Weights of a small transformer language model: MLP 640 tanh GELU, vocabulary 2048.
Each number is 200 + 20 x the weight over its row's rms, rounded and kept within 0 to 999. Layers, rows and columns count from 0. The size before them is the row's rms in percent of the matrix's.

# k: layer 4 attention key, 160x160, rms 0.166, rows 54-57, columns 0-159
# q: layer 4 attention query, 160x160, rms 0.191, rows 55-58, columns 0-159
k54,093,202,201,191,206,196,196,236,180,207,207,181,187,222,228,219,200,224,214,203,208,180,198,201,210,200,196,214,219,192,176,205,190,224,222,185,226,212,228,216,221,189,250,189,199,199,205,180,194,167,196,200,192,212,193,187,162,171,240,220,239,190,201,165,209,223,170,191,234,190,201,212,207,213,182,200,240,166,178,188,182,222,188,197,197,174,212,193,235,182,210,165,203,170,183,208,258,226,226,217,214,235,164,182,209,211,190,194,200,195,161,216,202,187,205,216,192,220,208,184,201,197,191,180,190,196,209,230,141,193,213,240,200,192,200,216,153,171,204,196,181,200,207,205,210,213,199,177,173,252,184,188,183,219,218,178,180,205,210,186,206
q55,099,197,190,167,222,188,230,188,206,175,203,190,243,212,159,211,236,191,206,195,170,211,201,181,242,204,212,168,215,199,235,172,232,206,227,219,209,201,211,199,203,163,197,185,203,175,197,162,163,177,179,210,214,179,224,194,198,206,171,181,207,189,204,175,210,194,201,201,200,189,250,197,182,200,197,153,230,208,215,211,201,174,202,229,205,222,168,201,200,202,202,214,170,210,195,187,228,179,196,216,212,232,210,201,191,195,226,193,181,212,174,215,249,189,199,207,169,192,203,212,190,171,220,237,153,205,192,247,175,200,223,186,205,206,228,210,199,193,236,189,158,195,204,206,189,210,211,176,191,191,223,205,215,189,185,197,227,226,214,198,189
k55,096,221,211,182,210,244,193,175,215,193,227,224,213,207,220,205,186,140,182,203,186,207,189,215,233,220,243,167,231,189,176,173,205,184,228,201,191,165,175,195,217,197,206,224,206,200,196,168,206,176,170,203,186,204,221,188,196,209,189,185,167,217,174,185,218,198,198,224,215,173,180,234,215,203,178,186,185,183,180,226,171,226,190,210,210,225,201,189,186,205,219,191,230,207,216,196,225,218,196,199,202,232,190,207,198,159,213,192,168,192,179,213,233,252,210,204,178,176,195,201,200,201,204,187,173,181,176,186,202,212,224,225,203,189,209,212,178,170,214,196,235,180,212,215,196,224,215,173,216,213,236,204,226,199,209,177,177,161,218,209,170
q56,097,177,233,229,213,190,185,177,202,176,222,191,189,176,199,182,200,189,173,216,198,192,202,204,220,213,213,154,235,186,187,228,182,175,198,196,198,198,204,189,209,199,203,188,192,225,205,212,202,159,173,185,233,205,194,228,198,202,197,216,179,204,204,189,210,187,170,216,193,222,202,196,191,153,191,194,226,223,200,185,172,205,221,213,210,197,192,236,218,205,205,176,183,178,215,185,212,204,224,212,224,217,212,231,208,182,230,173,161,210,170,232,251,179,193,223,172,222,206,207,200,239,199,198,184,234,173,181,227,161,185,196,168,161,177,223,231,207,201,189,210,183,207,208,193,245,199,172,220,213,193,204,246,221,176,197,204,164,196,193,188
k56,102,191,203,202,237,177,203,208,238,201,195,182,218,196,211,228,227,170,215,233,197,179,209,218,193,205,203,185,229,203,208,190,209,204,168,212,216,213,219,156,229,210,191,206,191,188,178,210,161,191,201,193,213,199,229,213,185,214,194,200,182,136,167,191,224,194,216,195,209,183,216,180,192,185,182,187,192,254,187,204,182,153,200,175,224,207,196,242,232,201,226,194,182,208,222,179,189,178,187,197,217,174,213,216,264,190,211,201,185,193,187,191,211,200,160,210,196,207,211,221,191,186,212,199,175,203,207,216,224,194,204,224,176,193,208,190,210,227,210,189,207,179,216,196,202,187,184,151,218,188,245,201,184,227,223,191,186,188,169,213,161
q57,094,217,188,201,202,221,165,232,223,166,216,201,201,211,156,194,203,187,232,182,171,202,199,187,214,168,212,202,216,168,157,183,173,205,203,226,175,251,190,212,207,233,187,175,174,202,209,192,220,201,202,196,186,211,189,205,215,206,204,189,210,177,224,197,213,211,200,161,202,188,181,202,185,231,165,194,186,194,220,194,170,208,192,200,233,211,186,150,190,228,185,162,221,227,204,213,208,222,232,196,186,204,236,198,190,202,188,206,192,169,176,176,214,178,211,178,175,205,235,214,199,176,214,212,159,193,214,203,202,250,231,200,244,224,200,189,209,193,209,221,209,215,187,190,220,175,212,181,208,194,219,216,213,186,199,160,198,210,201,239,188
k57,108,191,169,184,169,214,191,189,227,187,189,200,192,214,249,221,201,207,220,221,234,184,184,173,228,227,234,184,180,240,235,179,186,239,225,204,188,196,162,187,180,204,188,205,200,205,202,200,231,167,193,192,190,218,165,170,194,223,208,209,207,227,183,159,219,225,194,219,199,161,214,187,223,194,216,197,202,193,217,197,193,177,205,172,230,247,202,181,201,197,173,194,201,198,183,203,238,213,182,182,190,207,203,208,210,182,190,183,217,187,207,207,182,230,187,217,151,194,204,175,203,204,200,228,179,201,188,177,183,223,217,201,215,229,186,219,229,178,175,198,190,267,182,196,214,189,234,198,180,212,188,199,196,197,205,208,164,204,191,203,214
q58,091,210,201,193,191,212,216,176,223,178,173,187,134,214,218,208,196,222,221,176,193,205,164,208,183,177,135,203,194,199,227,217,202,184,227,209,182,176,199,195,204,209,196,188,232,192,184,185,216,197,239,181,175,223,198,184,184,188,192,183,189,184,219,206,197,240,214,216,197,191,171,198,213,200,201,182,211,205,233,167,209,204,194,224,253,193,197,220,203,197,147,203,247,196,200,191,175,208,195,206,194,182,202,236,205,204,155,184,190,211,221,212,218,216,236,214,174,192,200,215,184,157,221,220,191,177,208,192,179,234,200,189,226,199,160,200,186,202,179,195,176,231,195,208,209,184,227,189,209,190,200,227,207,196,200,203,190,194,234,222,221